Part of a small language model's weights.
Size: 10 layers, width 224, MLP 896 GELU, 7.8M parameters.
Architecture: learned positions, no biases in attention or MLP, tied embeddings.
Training: 196M tokens, 2987 steps.
Each number is 128 + 32 x the weight over the matrix's rms, rounded and kept within 0 to 255. Layers, rows and columns count from 0. Numbers have three digits each.

# v: layer 3 attention value, 128x224, rms 0.122, rows 123-127, columns 0-223
# o: layer 3 attention output (transposed), 256x224, rms 0.109, rows 187-191,251-255, columns 0-223
# up: layer 3 MLP up, 896x224, rms 0.12, rows 0-23, columns 0-223
# down: layer 3 MLP down (transposed), 896x224, rms 0.108, rows 0-22, columns 0-223
v123:108143159126157203151190131131089146140050070111084120140166139151148026212149135117118097179116151120112129150180104086096113169144177086123082137127107101114150132101172136110114159122118135096097146152089158209161121194142070079180122143104158120139141163132114109145081137184166101093111182099101154117147113133135077133118042070116165117124100136084105135069136106141068101144163169165089104076114140131086171094110131178143141150147131125093102096151115077094190186147077154094102096078117131109143122106109169140190139185099135156212131126129116183127150135138115132156134195131122145166106152079150156228116127099149111136153096116113161127113076135135171139145084
o187:162104116131110154108115166125121167086175149145137132121118192126121160160160106117112172117147116176149151131166076065164114075107135129127133151129136172192113139114111184170159187162048173166105100077220117102165080155146117117125137093096105116158159067106101142163170090136118129140127136162147112106105159132099151102178143122161111152114150088122102088113163124161116075154205118121107168077132117090134145070144077105111129137152137153157126195065161189148116128144183132124099155112118143131137129075124155117148150055164164076128118131105161115087102142127089137077103145120097128122160126134108136106121156118119072113167138106154124177128101179117119097113142
o251:140124134116133078135107125133141080145135156107175106135102004117113194052110108093091111093120137079124132121035179217145088120140083153159163126076127206063095086138095052091096065126158083095148120102133143132168182070112162148135166117167148173096058168133157164097118146088134154139122099146161101128139125187158123135069178142094165117096184116188145147114127167098137165136116128088154166205189121115143098159128119107126118129117112163195152172171159118144109093104140143132134106129118089108124101198117135085124116145112151130118092143207128094138115120108145142176137108103091174125084154103133123099132130102081176152061150130121124144141159078142108097116157
v124:139142187108154055136042133116095114153181081154130158117182140119131170158073131109137149115124096076181109100144155136135108090185131089143186143090134173167068132164146109150124133151147074028110140091122116132109097157132141148128120111105186116155148170144176086105085151147147079135121105128164112140102185136104125110111103168168143078107133112119138118068150139127137118195051082126153096092113140137122136138128046081122120135149074145149173132109186138105097156155137117055173147145122141170149142200135153118149108147124123142118100092135102140096148138133172187107177142164118137105065137144094130075119138099133082106116110119115138127170136194131161121128128
o188:108137183139102135119123120117162163148122072073173142132106138159084105132099108109169114183095155116126096124146141078147105163093102129160076122100121114111126155118154074124122156101143092176156071133095123134130094129135126153091137133143149120108119132091097148061124129191093142103157144114126120152124133147119166110157162038169115082094081137123148103213129178110129159123113108129108169145132152153139109167151084174158060136104090183163183091192119243150108130083107152119122102104091255124110102125135123127069111104144114112170154107120113177110105165127164122141089191148180131184204095108128094097152120167110065144115130164186163098096071158096140140136126
o252:109113095124124138202193150138098127112140133122131089130110114154124111082185139169108139077150128153101112110126138170100127179103120125072105121172098129126147098067076214098160134122110123198140146174160129129152143098133177086141135113151100154123141064136092139145233100113136162130112118134109101163117086118154084162116055166110161200137107108126112164109156042150162146106200145163101152112158122143163136080159190109122147160145166076091071181137095103154156104093149090131092138116165087098084164069121124136117146145086159127131189162094108118184143138152082119139118077088106147115161130136144095239177119092142148105119210149093120169154100093162092133129149
v125:121137081094142139141042171117163155134144179103153154144109131131154111112110070122089149151143118125173158075099150141116108139145088096148132163142122144160113142172130123120126134126125156110139121134101185121114102122087161139105092145156168143073104167044135156132149119107132111195115062092145085179120144167205115101112112121094054104160222080139186141110131080041110095164091128136148090171083113115161152117120100223156184148112161093117147185147116115155190149109107113118156141108128046086144148118089161158190151151172109123157078137172134118135151130135061185109078101117149131065120098160134174099134174188116198121106145131160096108140134117094169139115101
o189:133156187223138085123124126158120133131137108111133163109143175114132136075093182097153120105115118160078101104127127148085143162141138146097123145120141071147146090099133119132153132137155204180139121106139143121135129125167161122089083128132120097131086104075148089133109118154141151180108183112135207138107135096085133160126116147120191125057122168048115114046116112145145116153121122079087125175142143139123078128166144070144083140064115146083125141089124104117120059115132114155179102125108153177125092086145107138103128170063159150117093105149166193123135091156098133117222025136120119131183156138135120132052102137145121125134095211055098173100102115162144143089161
o253:193139123090114142120196098095109153113143118068104087108161082238136127145176098201132089172139143144164115116093130080115122153117122188175145068126129175118126147120135043122106168073136084141122115101101075167140172128110135083157168143108098199130132103168068185108126149161097091173136165201157060100151112093138182102156109092162128120165115113171079113191111112165131225126149101123134150149110157101145102105118119155136109121177160146115133070202125134088136126122165165136107117084121188141075119089122197057090160127127106149120179182102060094186125143166188137132098246119151124165151152140125115138174106112093066194120165104197194095109100133140089137129131
v126:171149133147076063109119129132118162098121161123087127142160087121119145095115144086145136130132129129183116119138131123123116059180159134108093204136148147116175119135138089092136094111078063121083141041186157147165126111104139136164064128160152174137079147094177171142102115102136090141160105114092174156144150178168173094110075114097153147095129134175062201179142124106102137134110104129063181130085083137133111161126087143115160200197145102059129120122080157091144154124120143088153153144172184125165136089109105168147109113103145141122129142117125114137116148132171149144144120113174102130137102081147128115120100149130150140102145098115178137132109156102124185162131
o190:119111170157134169113121111112138144109152079114092186120163108094133129137102214182092140121064134104084130165088098134146091169127097150136143066075136112062118194130088137179121122129118150112139127105129119081132104170130101132107139157144137141088118068141075090111080120130130128167121083156132085109124095109087118175154092134094172093153096127092130121110099118154157090171141152074162128113095171080151209117191151086148142188099117146135123127124085161130057136149153126147133131111107107065117090117151166122133110126172156137166176112151132139121115144078123090123142103093164110161119164132146162108098132181134103086075107109064177152124127143142135186116110
o254:126124092094141127125102150095125134129111120122100148111097196130125104140108119187121095132124086127185162122187131131104143159117096122147183107195126164139111110113145136103134077150200207129147144201084178142131194103111116113159108165090103107102159140152106145105131196158120151105146150118123093077181124130154072161138223117179098114098088094115155088103137153192141112073164123170093062160194140128099097145076109113104127069138132087126178098131129057183151097161104101146159112126112120137130065063123105123092140122197154157079077149106144173064121130133082132150087097151074138155108083134102177127103091090133140087172123169125047131128125020093127102148157
v127:108166174143131104113132128166161132111185049104114130132109097149111185152133136150138090200113152136136149172145092094148144086140089125115144110128034134167141130070130150099100080138131133133182106166212176114106148109132095063115116161103185162130154127125120134089151126174132136156174127132089104169098163117161174081120131153150162130108119116107136089120133109080099110134109126104154143104123000151113139100139088123171124128123098141188109132139066131150136154142154141116146075131168100133095102103106106120111147092143185066107145120188106151095115136105139100144112169086082142102123147162106171110097158109169052132155055111147166178104125112091129114131071
o191:146111145120226112132138115138136163118083088161144151060165125147174163143132119123143103076129132167160108137117141190137107196112173113135137102123132126100143120145161141171151163133157059190082061140121117130082147136179141144112081137107114098127113101111097108185109076072134155107132154127140162123124140098153122090154107056100065131142105123153065115156130089119107085144144142109107153079105150144102075114120085061090174125107084164141151131176140114066137098169106123142052187145121172096137133095153171128159165142152062120140144097114146068100144084137112140108075136204148133106164179099105114128123147158106050109129117149129194109114145114120151080094107
o255:107105117128093144106140170077173102147138168206134129189152133114128069156114097094121121087107153139174120042142140112080115153106130117094123139091156119148087101174130054102075102127128126146139132069141077130121129103125138132129181093131155134109103138148165102118125162173080128103101094077080147095130140120129107185053151175170169106114106125136134112125099142103167140086140153175102088082197148089193154160080143174166088138149155091093117072132150151109176158168142136093127125137127146116077140148169085127176101154069198178129123080081110148146108160119132103088165145131133095144150090138141102135087116116134153102151183160149075066157170113121122133163172
up0:168135129122137126128150151136119144115101174067174078082112072164102141110154126074133149208101102169216118118164114053133120136120149141132102121121140088126152158089179109187065124109126151128109124110120126125069139080089130153179195156099068101129157141153128098132158151114163119168116137135160089149124147127121095107165147101114147137120157144100128131131142152122141116164072116191129087085169189105064111123115147103135116059124071124114128157160131181129138094135153153094083185083131138124147125134166179068165147149099184136105138128121162121094126149103149165092122134110156117151174129140171095143135077159084117097153117114142091161167136103162149117101094
down0:152141166114121100124089090075148055102170178199121062148099171122113158085082106079164131134109079116140169104147088088109071168130118113127108135166152126138108097140116169118148109135159143150053109142145152108168173175142156131153104107186098119091076111150211154136126192080175144042087142129097193118119098069134077148116124133145111138145132077099160150137158160105109138130155143141132133166120118130063100133107106158145184100131117117142139124182103122113127141174156130126157069081120194139131117176121121170182144165112101148111132079113198153187134080131075178118095153137111168084195145158150119181186055151193146176149167121093140143099136078154128128109168
up1:048105189048168134142090121127179173113154159133094140151134116111158069189120121174100154114178137109165092195141154175126136134119108098134108107090140105136117194191152098122130097129146137143166136199083152100152150124153106134121127126176135106070127144134128130167156124074129105148106128154160154157138086112134181201106188139073096070175193128157108110097175097137076128105069079124073077121120140097100120122115106107200178149139099119111097100064095061091100094163078114182147185163099149128083137150102104165173162097131101184170077163140125162150127174059107166164111128138169163146105145108117092148138161073169116150083135133108131086152135093078174145117128
down1:097135125123121097160150123077140147107160201158183146137141128160085081107147125164155142176105168127181150137138145146110161147095103142142128128146066052090133106138147145140084099168152121088061102145116124120109127101086088149093161147124142092119072154104168180181179123107113124059161132166105151143118114131110137141174128135140135089103080132138147046086174176155164140169165125113115096102152154138119101116099193148093148095099145124125141123137144092119135133118153165104106162133127141121101059095138091125143103106153159095140147105071104097124181103177096161083179205096111124180079191118061195089140123165078101147129110163132137163142149144235103111119127
up2:122134150112191152121114147156074136133142111143101097158132181168135085120076136141120112135164175086122181141099173120136131136109071103130144144102100152116138136106130064131102125076111107104133170132130111188106078104115107150105169137120163138172126159098183173043171130137128148132125137114112135122108147148158133132153169150094101133148182189084134153127082096071094181157081148136201139148136118119155163113123182173099084099103104109097123165104088118136106128151044178102159179084116122067119147163098117125083182176101147128067062053170134115145144118083126072149119164147127163147117135117136142119145118151117119107106134100127153150110177083118117162170099
down2:096097101101115136087178105106136099093118126096111125140157149176091137176152115141145155145099133152140103173136113145127107132112184152116121091130103134080109148149188148063100112153121120194117096132157150072099145136136137095090139112145098118146138074111082081179123112058112160075162098133157111130192155108116153102134137125119122114094127117167088095118165081124113074147130062152104074107152215104161077116120088182127151093156122121133114057172180107137112143130155090167158121177129166141078082104174131142158204115136139155124121201096155141087132145130137149103135077128112095136172080100133111132131135161140128138132098187140132075144075123091124125080153
up3:094077110140099146078161121137127113104114169093188111162132211073091113082141077164173077096173105143109121133164129147123083148135101055217116143154155044073098138125132134147118153116146129178126129149118140145100123080094070114084166054131120126117085109092123154095096175164107124140151088102117105141130121139151133148086110158100066100144167132142160129117208116095121151196164090092125126105139109071183113081104089051138117118146119103111101096153125134145089101202160152161184198126121151165097135146129064121144124125099125116116160150067114049125096125151168150142130098157126147122158149135118137174104112128137111129173148094134112135149114207140149102116178
down3:112172120017163107143150153088167161129130162108148087136198170097056129105145099161170117145138087105100128123114155090123119165127128121142084123155144070120089056109134137121174109099163153110103168111139157135124122140205128128094099111122108123127098136149104185216125101100079149074148107171113160092093181066082133079136103153092101168148109118125137178086111104096165153187130134117185105105160118062128114104124193124174167134146101177155087141124099120118113128133162123117137172168179089074137165138027112136100171166129111102139148178104103096139096090128151067128150182152092112136124063120095145156124147087111105121089075064129166108123133128129144133154177
up4:105123159140194135129150150137135098113181137089060136164084100062182169141137109132133161109154184129061168088081152132097104105050127117125189148150175159179172077123155126148149105093082121072176111136100148094141125094118160147146142154132102174170102130121063149105061091190144093079115122074115064168142139097160154088138103220155125127169116123141156094125158169092113126131116123155149167173099128118126158082095122150120074093113121146178135152088102150114142148140147128104152124133135179114130137150165137110104095092132122107098208130084145162127148117135111111143137116166119126132114125086185147151088128144161167169129135094134178075190165155137153114120174
down4:110139125124134092094160117098136152079131116176119121104076041125153140153094173096103096125077064154094093114116082144121149127146148166132085127143109137140135098124111123163135127159208116138167162158167091093102135143117138131051136189097121126099073167112067124084103137161122123107150143145061092130131163121156120125128126093144123105153125117084082106106169103139139109130153138111147116146156088132118111118148145136108128090079115176169173143201109123158113112115129162181138076146140103134152130109184129112089113137140130202126076157132184125100056171176136150157112089115139139153121130157143110107122103147201110125109142160136103120127151144084183163127108
up5:105100076090109091140138165135086133109131112134176135127116134198154097099086126147143076165095120149115123103160164069095151156169143153130118125134096108124161095095158111159145186112135139066124142153083158130199117092169112118104159085127145190169111134162123186077171104101193096188104144167142154155123181080112118119154095150172144138166120159159190118151046147085156097135174107172097100105114190141134095111084122113134177046117094125149117160130136148062141200224112087112198127061151166090141182138153157130090167100131068107085104114059174082100125062136098153181167181067141170135106184099144059155166124138103129115139140137142098078140198123143099070135141
down5:152107180162057096109103170128089078143146082146094169088102152188142170113098186134129155153117168112144097122095076100160152139162070087121105130073086187060137093095120097153095188122129063162173138124106079081144084137133159089143137094134140118095131108105098107127141162178130115168139132145114158051179180166124110135140088229125143101166063140051174083137051146135154134159132070153115112062120103140117153112101108151188097125185093114196124139122186163073085142206113102096162101099175126184080127139119150100084139099197082116148153148076120102090135186117093124111164151123104066108143094089148070141102149205043088108084149142129150098160127113074041092135170
up6:117144141164097146160135123143131111089130156191152138135133109137163121097119171157146125101105163160101090129112101149153092110086116079126113100115088102087124143150098086154104153116109127139122189138094148098163080093086150133119184086178161119134139141095178108133122069150145167170121133165135130110149159124184116173110188126119137156113095148094125156112124146085105090131149116147140110135152126167116144159087145125137139149125111142117116139097160133169132149049091155147180185111105137102079135160144146131103114119121078125142155174130101161153104163100169135221109212133129183135128095112129162156116133106123130114103136149113106116127141182168113138107126
down6:105172145127125161093092131076112122085088087108145111137171130108103134220092103100180127159135060100142137114118083080126123156129167180094114124162128098155116193106163116044111091140169150097127048095098090152135176084152085173088091084150140119126165125142121154165133087104166156143135158179123033104147133121131163128119174173086145088142150106124198146132142134126094159114150176176110136140176057105110093131153123099106117118127110155112100096178128186121149094110087137122127103162156112201102084108129112117139156119107141089195081136131139097164139121132140173077141146131141088106130145115100149164140163109134110147097090131124192078176111136110170145156118
up7:114098148204136103100157199144170145068178076157147176137130104129148126116082135089177144157143159139087142161184141123117101120137109133113150124117158088156105081141082139071107067171075126116130090127075103175131173182140103106156144079093147129109128153119127103147127147148121094111151102162124095122090121115124169134149156158139124126200136084025139155127122145119121132121066128097154146135107137156121098192118089099085149131136171155130100111068093118128115088118145087102133123121074094175167157088087156127175135101120127127157121121148126130113055118153234122140103099159087175123190094119124095097094086142146126142152163165158098118142148117130180110150103
down7:151122155161067077151184091098198031143136159100159125108128133151097104124162147134146150128123162073099114102194077096136120132114162136172134119150127127158162167105128136120164175122088095157119174173125167100070207094146203095147143086168148203160076142150110169163139066097114065155131142131122076096159109162111117109104102100113127150157155178110103161126106095121081112124164104116054126131149181177095099077067066123054173107182143088127139113171106110123073140105069116111123126098086187144171181119128090121133140161185156146107146131133152062087094118119117134176124152168190151153154099102172101117147153114128185185112129118172123173106145171185105121043099
up8:131141115124093116161079117100136133103069083105138114100120147130137113151086160147190114146236124137138098124136136216143105120135088129123088140127100123057087123136106200144133114120121092176110161141100182138131085095134114136144120167148131148122106151129123153134103157105094113133166142129116084128129103107109103141149082137111159132178104100151147096098154090157108116133184124092164112101179073069096134111128099127078149184163167122140160171145167106129103049105132141125139147098159066149109164144108155068112114122093056157100152107165133119175115127180115181180158048108167098152102164120095140070119151114217133092115142161115136115158142109142155095142085
down8:102143113073124164078091149111079155106168162190118178128091184082154157139112095200118098088163124130111154094195077116170133139148111153120126153136102166128161091103101089139174077127080142150084112085106156165119127154102139166139100077159166187186108168148131118058167141154144118126104139107142103155114131148139128123137111156117147150116183088100137133130116132107167123184144129103116109107174114087152125110166158155140172116135106088087139151143148155132145097101089096175124103089082173173204094119096081141117115101075093178078125051113137117142104154091089158122169133138124112158133157116103134178142150127151145122178139083150112158143108145152123132078154
up9:144149148097105094078118127155146110061110138104155115155069172156097082124194104157131143150122162143150086131100108135164130136123136131133089194161079131142204131116109157139091130192105143111089085172146187112155158134074140143094173139191116127153091146122084199145150104120102123144110081109165103163109109172186119120198151096130089102181148155090149153137147216112115073142100119093102151126102069135106101087163087163141089115142207109162102146143119116042137119096063142118045096162179088076146171081145058162129125073203108140137131101142090159139127142119180105174116100130116094125115090036091086130164176134162100119114083164169123119106159101162151140122095
down9:108156149095141107124100085158115134186120074129101129174144133140140167136103190103097118181155168095114151154108080133133105161121129118055136085134142138124207068168100137128190125124113143153131076137121101078135138181079112101175191181162109159115196114186162111147118097129131139116171108200121120128146125103108098149061102138165128108135087166142109138154081055151148160187095080198200170074144133042119119176056054115161160148132155101098121178081118129123142110125159168146121096157153104116107127139138137101137207133142148120100131173164141096183153118116165180129042102098061126136071138198133061098109127102121097149136153128165122133075110176103165125126124
up10:098122121158219105090121080142127096102122066093113098160120099133142071120100106078069151109172148154116133145095110157146211121120119134124142120156132207159112194133126156074156115124114130142106137131085144132143131151134070104144105174155122100118117134160094108052097059065165094135094098117068160169131135117081120079096119121064102110153084167115104227065062114155118153117109132089133176090130110071148112182131141157157138116162144126187164163134163170151059149060032114253138135103115137086071100140060106117155163146186080159216176159142118130164120192136173131117195147062111157142103131084185136160132229077112137129086168146098091174151115120151158149114096
down10:081121121150125124151064221068104198159094083147116118105107132112048168109091149105106156147112096222108174117103082069156101099183107081197141162109123059126143070128164085123149096119151078092132117162068117127084139207158123159063165184142110133101123060112000101189103131144171065109165101191089141100164107149112213142146098141121120181079129146086126128139141117094140116128119152099087145154160133144129134111099169106125141181157126182172171162173146090155077118120145135119104061172119146172129036166148155083107129080196179115127107135156120130163116180135175115085099133099129131130131121131150100093123097112114140161153064075150145155205079176157147153106094
up11:149131092106083134161162139147146114164111094106075127125152161104134120180134117200110148151119073161144221068115176125097153141165147134147116128132187095115162176087145140127091188111179098126147129151120127144162143101137122161155113079089125126080136081147131120123085119151128101169159149148116138140174180129111118117164132108120176135137114124123176112142126157200115107108108155082109115124138130128112116081149144175122164114111131158139130117087104101119126167190135125178141132060191166092150124119103092094111043096139119111180092205095114129118184074083087093080163170158098078169170112101173098122122098156143177178170067132134101099146141084098147131071134
down11:126113120142189161179100178111070110107141110137100136122088201141117146088098158093120072173165187168118103137087143172112192131138122076180088150107148159115126126134159124080128096111110150146141152106122119127190122158090136128094101147166069083126159144138075142097096170168141141100070094139140127168115112106145138152119101167139129151154134101060117152061127125130129123114105134152163182132128127122154125144135168072231151175111086136087113102058084157141117165113159122143115087128046201137116171169131159126089189168137159157101033054134124112173116086148107097143140121094135103139079053122146104117151123149202092110152140143104137145154092149119184182110091
up12:086115167122106130107130136138119205096156146123134144116124148118145132142159169152088137141203129127163134107123159076169056110158111121148127136169152109147109148131099116125110113110106115119175188154118128121138130105097129102172160167118113138146184096174128141097081078108155124128132088100147162087177129126136090166122145152123118174108115121109120191094102135139136110193160178130105159057117057128090112124166057152166145107140080189145158182092135114115087161115195107110095094188084133058119160040121123155120140132130181187147139091119137136074141121094087167158077103088158143141161086129106146118153086163119143141164146170130131129100108113118080090187109
down12:097095190091110124063131110098099085135158082141077136111123109102115135117180194197073123175117101096142094108150129090067104141126109131155111111092131162110151089167141123135114205138149143103144153073124115140124135170106110119159115136081128110145142142113132124181125150184152056141129182141131126159086091149128178113100121150102098102116139138188132148131157144125154089189153143116108094125131129133084102069131126077120141206075112127143157086177149110126150155119140136147158122063104123106125120165072148095130104039100106120104153177159150109147182156197193156180137106136142155131132110128120099114110122117127156121121130145141215116179160173161115155161162
up13:146146096117103118139108119129087088155173126163140132152169141087149161165103157129114072171160211143119098129111113109092160142096194112092075095105104112104205071080101130121096146061173120143092164095116140161175081086135178090086115160150163140097044129114127146112122091128169145138171128094137156102137162137135125106119094145075133181193153123150089135137104064137083162140106100091125166127083118116116070130140153137163185139159059109126091088131141157126091104120147087076111101136109161116157137138119083090139127135137111108166146124129129137121185169119187159161172148111124167104159123098181084123174080157120164119146142169146153055144125109183161093117124
down13:060125143181154140106142109076142108168094074126154163123191069154145065146131116156121112132137124124150089172083153151116098148118140081144170117109068187148117097148155135121145112185149096097139134171145160119111172143117105155065109105144121148148161137084106085126155097109121094163127135111082118115128104130082131135144114090150112158147188163168204158130186126139082126137164163161124120091107086146130117138094119105062095136083095145135116148164093160104169158145131141118123117135120124114134160127169157118149118052040129146116118143153154137123166133170129145123121142119123180182179116157139138139100136173060135129173044208123164092140103080140125120216121
up14:172119104125121076096103204085130150125124141103129156116155028076174130143174130131174175109117095138166147090104149170116087066129158096154138094067113118233122146114089066084125135115131132146156101140147133093156093166130162130144157162159121151135099162111137107146138180128095114111128086192159141184131187154197128134130142112123104144127116151159071129101167060148125111167144126114135070139141121170151156134129122118128115065141135130076106152078094139130161159102083134082099171153218085129126161122147132162143114107112074124150089097147063104120134115107063174146147154154120089171096099129079171153110085149094142123148110126095200176180152193119096115202128
down14:142146097166204133137122160170111143115103113061090100090112153121131146151145084135143084158093146103078092102139130163100102113125165106130093109088131116128135080073062129150179082051115157103131150164139124102129123120145150051121173115154048205119148163106115141126161145064160084107204112169121109053163134210150105210180186069169195156143168117137131146071150065115171113182142112129165125130112120172136111142182083132091154104144120131079133087128120120157117120123134165121144115177111066122105194191153076149086144163146137104135093124129142133131185131125133141159151166109140108138137111157057177161103126113125139090100125092112111100136148150127155152132054
up15:169148116143165133153102099131102175148085110141195138150193062167118155103118137120169167150132122122118128118086126174145113053103131135088131120104098097122193156180097161159110109172145160053143087093147091166131117094156080143113118179179101118179141129119136129129134126082127149145126163125146169106109086181172173062094157138125138135136141141128117113124100105102137147085110153141059151063161097110128138141115114143079097198098101174095185131165127138135127112148119132069108118129144110107157125133073115132149118142126137138127125103150161106116107148139158103108096115145075192164094120184131116165164063110078133178149141124099132143122131144090150056161145
down15:143129197144155145132127090162136138145138118115157114106105064129117160135104146142145079045090170155100109078069131140165088065156118142080130103137165071117167133207111037141150148117161067073095137089073150162112109120103175144175132114144098138091124108112167105141161139114179110148134112124195162135107112138130152031128131161095142077147131143104196141050128128110094143140099162099123122102139100142132108136165190126080111113108080158131114233129123150102063148163111125152147116131145176087100170197113131173133103197108154079104102115169141128122132158156114108096058154100131154118110165137167143169089103125121148113126111057112083119193141111168121135142114
up16:107076173137119100115165153190096145175151127136164079149172146078131159134101179093079111159087113078119146125081148158096137136117134126153104162123185048165100189104133063111108150140133127164119147160117112147182098063114128155098126148086189134152115067151138124026100173143116139129107135183179088107121165126130170185087167102127150114119130154085124126131182141067111117132125153097090160111131108124138084106093108107070098094149126106124115180095129161158046159106137148132135140075168114167119129142166151117102152129136150106128095126118105121128189152122133140134089109127143150099083163118095148163143107098102140126165131137104138159076105098160121161105108
down16:130174127131188147166109170064141117127091152143112163075141117136166158151171103106145142108147122184122146157165125138199090109108147141114159039144116177087106094216138177142093127097124102124107088054135106168066141158121185095127125124164136111105079143134134097104168144131154104171196126107179112188162156104133118135152089081140128151159122144175150120144086144117091122097095130116122102085110150127170147148163169132125144112082128150128071124164145122105148140146100083172169137132101101126115143127140165100147081120097130173119140160087154118101109167137065163119109116082125124134133118106122122098116145101120104149086162076151120113123145076165175149166149
up17:097212116125131131091169178100134122092128143105149202103129124096223119133184104126123162122117134165138136135167135152117093090157151103111177167111193115107154129099092169123136106171141124112172113083153045117137102111112033116157184156129111149085062138149157181096148159110134147153143154125151137129133151108073103137168160236134122149092124194076063144146118159164104120135098109149127088087184157132133094154173151146130121197076144076047101141173166155079129116151184127091089135123108126134185152105126137101077165092134127147138172126147109178090141108148145124142109084108109111163092091165130085150166127120156158187037106033079171093118148129107107115163169
down17:152089096123129166177127095153199182062187136116088057079076119130114116182117154083149101125177141123155110141129123119135140154019147091185116187151111182090117114086120117167125116123126090171028147119117148191233126080113111113125139153182101131153077169116098128183119109120155126108106120188116142094124154162157174143087117117156178139165103147126117108145126132142194125125098147109128178142096095097125143159144141133117071104128147145176120210124125126143162118171088137150192100108120170139145109108115137170150054160131126127077200158081106126166104108103149092071086235154157150195141108115130085152131097129173108125115181163148128125101139132110049167118148
up18:182115142144157120142107125134123120089125131138064093039092035165056092199133160149175156154128172112126130131108128108146137103132072102098103141162170171122164168169140086172142123087140131192129135134135111138110053135144167122177161173065084150144133089134060068150144147077189136108164127182075082178147189129072139120135165139120093134126082137075089197096082202137168157191142166094133099125115164089133062161109114167098035121090126132111137122110133198119098165079147130141143088155138134091035140172204145095123076218148227121159149153164183108061155156104112062145105137144117149133066152196125132070156150124146184129174108114132122176120137160145151133127140
down18:151119132100203107110123160109100170097050085128122168076117136112115031176155067147129087141109083155126089153132105174143138121151126164100141161113082132169116146147148146120086143169168155087061140160128157134106095087090112222102182128120159190088095162127108146120157106105137090140168117076129116198107167096118099135142153118116093116125153099168137159144146160152134106118122129099104145138162171112105213130094125110075123086147173101080076151149178131077129104128103136109091165144137084110111126127151134167118120126129115184155163132122141154161066177215152160082165068100130185142136138180067173131158161137061207085185172147151115131145126122107135120113162
up19:120100124128072098160122152074152155123106128118055123134113132136122059149072140126154139156125140139088129143149168139106106122136119148154129137088169139103133147089113126097155150152131141038117068160129144074122156175056073108092162125096128122113124137182132116140104140133166140169096115145077109167145135140167110186135103143062090100164160135130165136126119096148114159127063123117121101128134163135153198107118107115123123080121135116118117112128103138156158202083067083074132131153154086121130055124191172156119143086119127135146124118145101134112178189107092162109089151088136142146168155150070130150149133166101184155144081102130142099146131077132218137120153
down19:126134142079164108133085155105139095105058105120156141177137150098134171123143169168153139120118088141157153119158143149123124099148115180148135118132094137154143158072159107144124121124115172151177100129075154120147112138164117131144146132091139153119113090130097161144027136129066158108114167132147181127100101103101146094129148101171104169142145140153092132145129130135124073155156137217165096142102117112161187143133133190145115119200163117088136166059110117115143121148128190143055212094129138124117127093108112096146120175150119091110141149129171204097106115095139173123209083133124091091125196143093073155102111125083077186126174161130140164152122128097138149068129
up20:161124144080145129083136107163104135143187121081175105187130094067116124125118174080134222131060146136166080134124140154125153148158064121144130104135154142161160148143107111088176158126114140118141128158142143078111130093139117137153116145141135156118095169135141129112083160117120118122106142146074092172071092143091158106128154139117085145114093120166107148104131179215071123134164179132107078166161100141114126086099092094138139117111091160130137174134140113121099091148169163153109058083110123148124098095174123101144164102101090137145112156155088108076123107129063174132139122146090143198129164114148092138146099169135145122151138111160149157153100128097080095132179
down20:116068131103080125076126127125148122129130162177135119102174157072109139136156129093175132099152104110167158100124141160166111167143122143132137139173082121118145131125091125111157073098113093137111165165206113180206088157120170106108157143133151146134127081129113129129140123103097117115114102110121132175111105158136121103127081139179157158146087084149169137147115167083182131184104134142141130066107087156141091149102094147158118105116164155118136114154118173152105108133141108036095126107158170154107155148133146094145178098131137079149154118152122136052084103156138168162097174204163095057130079087130122165081091130113102090131104121122095161119107185109110119086185
up21:064152092089176154148163096117116120155159174132121163132112086173140141146088104133154076070073165158127184087168145172182079123121124118136139088142161140148103173048125190165131133200127082120125114128119105107083174163175100071095143061161157114155201143128070095111122143099121170105126052131062185087138143123157049146135087114137157103118174131173104125095082168119102155134115143150089094146164169143244096122151076077047176100089185138206129112119181070090141137107089196209163213162139129118164072076188134100097129151111142161127077092107117115103078076180124074117064139118189216141132112163161094063119126176119069166073108114132082137171113087087106093084087
down21:057220167194138125129189057121142150172119120124137158136129151163128075169076194132163100134112091062171147147113077134193145107164141153133090103180132118139156128072125250102099161099117028149055083140156143084152140181064113154176177153147130122116230173135095111187175124068101186089157123145081109083098170152178101127065135156139156191116117062136112094132140124135112186110105128134137090112146106141154110125163118128113133132118146104175162072141140070087132102119094195166137134177088143194183160059176074173084113103084087102140119135172140126164117077198226081144134078150109200207095108199211084114150140099184116089104133157072122100143150151126075120123077
up22:072097133110176132137178155135114117143112138132098072140142156162067088107127161087152143101136110155140136140184120150141102142109070144130170083171162095196169160091143083190090155075158124160110101129094123093135136114081063105102107135101128147168100116129117174131196124131088158100117159123079124115069161092102150082135148099117156149072094143150185173115073135134130134146159134156113074152119170134078181141165157141113116092108127161137167105171108102113138172120107099137105141099117087110135088153121147119122155145096166174103144151112140120126128068126089126169145100117158119180092130125124123143089188124136136069184124135166125115109113117138185151142149
down22:132169136164166184126116125125128170143082141136093153108186096079131110129138154097102182127121155124150075142076112211130158142125131184166136132137141073139187126153121155123151096109122133146101129133145108088208141128056137107130146091116157140159097089150147115136142093117112158099119164061123186143164129141145163094151098128101114139124152122123162153109108140155141183153100124096144143106108084150154101086081169101133168152151102167133140181154085120133136135139126088115066150131116148147158091156076126109139135110071105160062065142175120086076143141169104171135138152106086152137150161154078152150158185111129149110160169135200127130093117168104118077118118
up23:172124094100080114127062136134120182122175103150163114130147079156136124143158089099161180159112085134092122064106094144106163124130155140090152131127156128156072088153133113131128158149117088180138114117133065154175092080169117161125172114129195104136135140120159131148157186170127113083131098167147158117074178099157109098109139122110104082129122161159117112140077134158133141069114110127184160110129109124151074133121110094073103163151106107131171170065144151101134124115155168056052119125099129186139183132198082097123152067072098129166071134153163149139128134135136130127107137121136196134161131090099129103165134116134123174147124089197136111146135193161103045182188